config.yaml
hidden_act: "tanh_gelu"
norm: "layernorm"
bias: "all"
init_std_o: 0.00324
init_std_down: 0.00324
schedule: "wsd"
decay_shape: "linear"
doc_mask: true
Each number is 500 + 40 x the weight over its row's rms, rounded and kept within 0 to 999. Layers, rows and columns count from 0. Numbers have three digits each. The size before them is the row's rms in percent of the matrix's.

# layer 6 MLP up, 1792x448, rms 0.194, rows 1479-1507, columns 112-223
096:510533411454573600524502519532492492500468476530552487551508487517454553577521503531489497497530530546477449551511527500518496525521553524427492492467514459458439489494445522399476550447520490512554532530508491538578470460494520526498453505492623584546487563511531536498519504529514544497500561490528485471585582461481465479502577520490
097:538504488482503528502477481479518425507418494436480529522444568488578487516466559502552434432519484493573573562460493488564432533560421542498452514545475525477460501507493602491418474486503454522501499489500528462525498582506521549504510528454459521398500463561500500483540486494470499587442512571494460541552509444512503480481474525484
104:378445545453500482439468539469436408465511522604536526525528523417498563476526481477495494410560530536469416508488528489515478468573445393502484553578501427518536514513441534452442565467508447483549431483449539511469541446474426497509474492492546561525455506478484484524465477448490477430567502466448398416484437527490523432513506558578
099:499446429452483462471497534478474530486529528544542500524410475498478520499514494593460517476550460487496523474537565511415508495453513486519514585421497507423466484481466479502503490439516553499526458502562475486574555536458524535510512499456445440508485471479489522555532455577550415512438481526486492505473479514485556524531529534569
098:472492443486508501475496506447496558549498529516533447530507572506472436546463540490518519554443487535469526461476430512519420498445518510427530539552521509574445452533478529530527490466507501458406503496531440503496539527509431538456458488489528464483478476546496520543421536548549475474487561564492546499460475528428564513450436457517
094:467514533493460481529486472554507486518494494427453531519508463495470535500594450453577509497485516486502484481520521509490492434473464542502517408536497439535480462508484486452516526510493553521541457420500446496530507517522488499435523497509477517443536525454495491461540471496457449518554482579549538529557469554504526434463503483444
102:457386502521494477504515510426521547521452484518557544488525476438511531535457450446437534469454522518498476447481506536488453525509474462506515458539528522493564540565532541484408443468445471521522479470516449558526527484548568445517475494525607568512519500510481566499567593504479543520496508468513486549524506484540491512500469487575
156:486554456519450481466484524561504525490426541519497542509517521479535504523553528468483518432591528540479538511499410488532544556521473505511490454542481488460406521527522562450471561500473538453519460467549417497451546528486465411511525484541492505449425508509508470529509513505449515561560569519503505606448501530506483564491540499460
096:502516543460490529461472515500504485519526418491448473480549437490497514498454433583584477531510564497504494500528450518506459503490449466457556445557523546549493455483449585459417508565498492515542497506419513472468487453532528502521510506556479521465525460510502556450520525492589441422522486486516451517504540516459465433511472478478
097:423464472521443517532477529480520460507408512453521460494489543496539515504487443451429475527479513491441493569428492483547477525500518521447469505455465521498501492558486564475501507475437538484482505546533483529459488526461499523534407476559571506472516472497526531522499513499523501409560438483521488416533560412526454536491450532499
094:465579525516515410518497572433490510509510540480485496528494502463529528472463558541423442509464473457545529484421442504548493500521530517502482527504522528520512528587485522499520471482504497521464444567567575514463546511477507526479442532516503531438482478526443472474490500480466527547532488493541494437450511531493468507488494533468
077:505464477486530498541504512447484515517448484524476480476559521466519554433533518506514459472500443518539535454468463512500495468550538514517525560457485559509551519507500504467481478477559453529457497528469495474445490467469514530470558464498579554536429504500510421470500548522480506490520543528480525588506482495516537484468517436473
100:544454506499511472502564446501460590552463480550469431518507404565493437533508525505446575501534485469496532503446481469577440524505489424475474480493567494521498513415471535489385437567484451482541497484449497480564484471463515523392501534491533551542544574501498458470479509539492518501457454556529461531580518506495562473522511461525
100:455513525559503554504522514503463540594539493534466583498421479536444527494487480497422502504386491473440459527524493463510419475509527467542526487473514436431502518566522457544525597563518551467528545421536494525477501536473440510528529495455462473558441487459503527519485527583577429543525482497462495534429581530512421503502513530542
103:529489472453479545475505567545486483462491513460489477402488489569503591537452586508461514451540487479524498502451461515439479506395507461447417426497532538482480520494490517537527493485516567477570491460448559500483484468464466496502480626484481475487471489476553482492499479439495534581518455502552529579532471500496509544572410520418
106:478542489544486492481447494480558507394508532526458508575511460484477449539485497448501487507469423625481520545492488475489518525467498415528540548432454486555488459478531452483518456549383416435519542464445492541539519541494571586418465517454559474459448508584480570503524558559476491436452447455444504485590532456524500436512505488486
100:469552469426558556444467539391537445402494536431468520466544500484561506444558528495441489515495504548531444532572423488539517579455517470436487548500622518461437483544489503543518488529429446531592487581477469472453455517440468433520511459485498456435489493488508548481469530576533553442487540532522498538480411506528522459512500487535
096:541476476525554455486519506473501438503474499548491491463461471512505546543557487543496516452572437510504428487521545494465510505450452486577434528556470566500570479515545541558553485563525559523455473450491526566495514478505581526548517493532477545553465476457538473554479517498567529503495446485503515477472505500468541469520438431547
096:447571463488505507460553403479492531507463499483493461541524509508519465473515531452479514448490518520516564481499537511484483527430508465457496500551528454518452541498519496519507567560470472499531541560509455489528555523532497505540507471414478544512508499498556475546539588528478521437530442543512555540566576498480562556523450490499
093:451490550522461502489542474518401516457517421527520455519503554540498469464476483521542546504483519477506501520445518532459529469498444516544452499513487514562505467596542455563544483453543491473460522586447481524419491477468538469466494530540568458525449483462437463529525475425514525492552472546514463500529572560516471524514462477435
086:521500529467501474439458474541493547530535512591487445487484508585499434470517493513541492480537458461569504495449485512504523583517538487432497569458538607523463532452555502392492464452543429445556491458481528494474440513508555528527411461557526524563489474549498512495525562551501523505556503516473520531473439460506510430473520457546
087:453488533435459429475513475501524531544499503444488533486477502437520506486454465529461479469506484573453502512457488511502510478540528448434485492542523449479428447490476464548476583475473396572538487545559511477448520511514617538468540518499544523543505527408420594522500481501513575480481466508513467543499517571465527475451471503479
102:462430425466543591484559543461583557465450512492473446512519517522466553487482460548497606439527536470525476493553551520515473475498454459509562461517461509482507496548543523474472471493533580548561472546495483442443543485460531532523536499557459491504472585435479502511497525517440447523507456536450458557472467459503501513498450492493
098:545520472502555499450488480461524502532504502509443470461485564488560463518524466536435534472439485552483568548580447484501589432517504552507611508551519534445548460497470517499520532459478537520553494533553498535590529530449501482460451543558509494438418447442547530509462474453549483510496525546506512444492511466493530465450509518520
091:467485536495552485472457532490530513523504509519569412474433472446536512479535436526429479570473468555474479497545485433513468511478543567519489510496429529506541487456512499486439484498504500513559503457517557533412478544543577496470509474506485500558478464414447576498564443564464588483563463522507504555502518462522546474566444451548
097:522547486425540563407487536482546505481462484504525522575474574519558528486456503529569507461485502483481452503547468506514472519474492469572459563483481431506529447522463482446551516544489510477548500500522447542545554541487538456570512531476449566494517536617457504517441488459513555517480488564563483550499521469486537471464444541488
105:520529483396491440511524520511451567423549463494524454475553517548537436532535482526513491600524573431576481504468533517503450552522446412500501551508498490499468512510501470439511562417535493556519479454548509514473540562549532526426455445474506526521461540514535485540503509548556497490508479492481482541508462520440480519480499551538
104:492484470522516485481430447457464537494507444481526502505452510526558466520518476507477500470472499548389459488489516516490480505490455476536556531485522533454580461566479516480469435526544542560483528464469541549499551532492611537615474445479479550487555471530469460455515582529508554470527563540498458574532578483522546423516454524498
098:563488522529557488558464480523514479454549457559423546444491450497562554507522504459429522529529520470478537452493493583499573484468462547488479446502578514484434517534594534459503487492484452504506504555513494483567498480534505456480588508517515495440501535396488618560516441453504516445480446512439560475496475463467515525437510527523
# layer 6 MLP down (transposed), 1792x448, rms 0.096, rows 1479-1507, columns 112-223
089:534455481480579476481523644527571414511504512477556448441545484500434461542562534499465517533496508400518436466523416560492554475405481484563467466496523520510546541451505567471412495494458527483528470505504532491498491542528544545509541489441460450458504486447537420484486464491467493551469488460527495516512491521466564467510473474495
102:501411433511455453534466464474541549508493498419567451557513510581440530472551421489507491504440476461464487488446521507452496532445458467454481442542496540465516487535496460445547490560486508456473469511510472538446459492498456498434548450543416492558548518464547472514477529480520451440529469498523572448464526478529513500430385520542
111:506524552469501446503472547456439420512467456548594459480466450473494460488495505492526467494571484496443535501464534521499437487544439440527484496523524503549531442443558538457475464492543475561492524582521531511466539533461484492504488505494538494523523562491507530427489457527542547508589506547490467481509411506577539509504522495505
103:508449467541556420490515489503485479513497484446477537586500426539463535546498489570523570574516480447463529460498450500508518521481505573439518548459479517470497512484431498512406501479500389574495475526470487454501554504472473463488492498540494531534493510506467535497507453401470454535499518471421498522530424541530611544537505451516
094:453476541507487537503481560504564488507474511460462480514487514445473518523575481462508485448523453512545578520492519477388490418541480465501533539489538485478430504513505500541540429495549555521461534481576466506503482456510557487489489442537518442501550508522546459509577483461483490459470448496412484520490465449504523565466490518513
097:525507498471562471440477524566479473487441509500529553434493522533474497431532482501531536459532511449488457472429520487466436497543554453471519520451485503490565500474456503567528462507475470510454558586501510511534494516525500461549434416584498534488515434534478490459497487496546423524547529498559445485483502442517539516508534507529
103:500536541474517552510443468470594503454483567496472533531512488486497564540443521413531462553496499550472427451622516445472464490474530551491527541497543525541508442494479439566498477554531534480515514581446492496521504563479539496465492531543482504432543482534503493428451469495461529448510539485492478470488459534526557535535579489477
155:549499514470470492446436483537504370417525524479494512562516440470410492504458445419482548552401508526468524499454457481471550421450500526482543517451456440520515507496453466434501495532540494478481500548532510462533506494495546512453466496520472491505520572529484473479498420520461501491488453430478536485489531510565523553471533484482
094:444507546502570503551490546473410581497467448519536478470446513478457483540538568543485466489478523516504462536590560519495487500471502521470567470575501451510526550476445463483476518516499543526589473551484564528522463616464522511504533494490498526537529477475480528535457469441479566478485577509532508460488459541438459508566565577556
101:508524486522508507520518505526553494558458479507521483448539538472509530440578493544553444574395508582456468426504517491514475553529630452460511449526452495525479513498422501485513468480500499525507486497544478408469500497495531539517524511547481560452510505526587406494453458456576469501439545514518464534599512528489504550512543434384
090:508446415493451482445527453487483510493444475537482506520496501501563537506470453476539491436601501522460510516437504547483474521500479426507494462549484515536474386535514541520535488500524485484521522499575459505429529503577418562460443505489545521509466502496530487541499463564550498490500477560486492467497464427499553589507541465550
073:518542543518482488521513459509544505442513524451534556506465417535528473425447460497530493456506556503495490491436575533549520500474445577544510507507485486489486441525488463573464499532552539500503529519527480534517468429529473489482495576494492543541552494562542526494469426517430534505529496454549443437464522501496508511560542527479
102:500551582446484448500540592467507514481460514467453449573493541505451404559558536490477569565500513523433516507548455546511497468393483496500502481479542516542538488545528419522548541545439537520499526506538390442491587456491491528514493510519451497521463523410531519465561525520452588516446511546473460610542496485483493568490506456448
097:501506524501493575510437570543516508433495459437481449485538554474567470464455501532492518453546573500548481506512492524477486551543493469491403546462559490484545430527507493491476534482447478503454556479496515494514536448486529446446549506462521493436500474475553538463500439556480468505510447472559552526549481451475488519470556499481
100:513509525521493441588465579539430522511498520515472497528535516495474552441508552509574578503461534526501475454502461451492483499496562452520469515468468465497528542433490546471569444471487480508450547426472476534429477520507465492499493537561470453457472511549484466503470556525417561490476466451502514523503544552536462559466476450511
100:519539528480466496518477461532480543498485529550609511479522457534532492495556518555511477492502483468463568553505533480539484474559533541475493486473501533444517513458484485517475462496541576560506493488556526505500533494524481458507570512599468479513530522444465491500544443515552481520486480517541504440545509553414507526467479531511
091:501461496513445435531556471447481480556436526472513518517509574489486483479488509458519556454483514590475549462442496496527447511478496529441447503482426477494496531441527445481459547567548489523456577456442534534474480488560467492499556562469537525552553548500472492539518455534512498433520516500493527385520536529487506494514471490572
095:470503504505480577550556494481407501527494523497470529467479493498509464514594503466460536484555504444582536492512444494509509435501442449399451544483537492440483498469437559429493445462512502448510526568539477536544485470542539574463502508456534517537567484436490501476455494455514535532547510509474513540457515488544521578569490486400
092:549478521513476592536514469430530464544551507519503514528438502474518509507513484460507508442512472463476515514569482560513488503502543423494522559531428507570479575431495505469459512546520460544497451446494524540475478468472525553494549522522466506445582426475466514476517379512515488438506493494506462543553437502528495513509466550515
091:521401503535469471567526573474506562545511517463521511523434503469481469446492588511516462538467497474512468524587518517478521508563475518474516439424471500486506488548444525528465524475481506596477441505514485480518477494490558495502466467478476471493538463549456489472468503519475462609542488537476557528452501505533558488531591497429
088:499557504536468557552470501540416525509488536459526461487498568541455474518490486487485562534540509547478423514485454491547498488473549492471486520413489534450552515588481429464560538495477569520548484459538439490474463461548505480489474461506513478519515486461521477494468536562549465461411458481507550548479467545411469501563498478437
085:552480474500516616476513523483517450463523470564536512573577555502524492474480584516554455498509533542496609488587469464533531460491498501488498498499527514470571502470506494432531494521532524544555539447464479503543540503535440527527482510500491501455474457519498438545558516463524479497485510480500535476537458540561526551562495484506
089:453531434472494550474437485552494450411546473527503531511482513433532502547520493526561493432436542525520499463491548523521491476495444537507548473521451560540513516496498476494594519565489509535500559501482489409515517530449458465500495548512474499510519511541552505542490485573543467469486522514479513520491531498479531523577519473473
106:481518522515576608519484503495544570496588477471463499511509483506505486517531461526534493466479485538428547522554534462535520444556450492501448561428462468508482518495463497565510573529472478474548524489522464507513448496519544503503503466484470510481593483418503461417489525520600452525476544469504543576531575525539409461528545509559
093:428479468508483432536504501457507556518508520498477528517504456476405524564495524492535493447524498506547481447541471507479464450450561450499538529500427446515474525455420548474537484554489514563477535494476440497486567512602449445552585517533503540516616540491516518483500545548487531483490532537499545479489525543481529475532526444457
101:503482516491541568461490513475556489478502477534477482505472477452456501514534419441558487547535473447490511550461483439525442575513544541481535523428473488516458537511481534448526543492521523503565516518502450505572572423506518501493507512444497496477428504422426524458502551516466543484480469530499523557590514500521490480490534495478
104:529500507539548431477472523544514567470534525499522552554490464504493489528482484507532460563478463513488486468457500508519593512511480490501555472465481470480555492582477493524452520539575515526509525483510547517490500441500570511547441489510508541528545577598514516479532554434442515521486481467533455462464392524523486509419516453479
106:498514480542479520504517433532602434550593508487458453520516536490521498504503466401498539515473481579551455505557521569463465531464454493429508543531430460493548508475471513542552516481477512563480531523509528463494513484506496522548556559459484440488501539520469540534500500492468484553537534487471496590459548514457509521555486516576
097:576527585529501498475533534506574510432521460579534498478551501533532465486519505502452488506508546516478458445458489521472463517499517514475476536451513518470497471506412487516430472518515489514507491525416527525529440443529569514500482503506464531537481466472551463422499549531510491513534499540548409602503540498539503541450483476509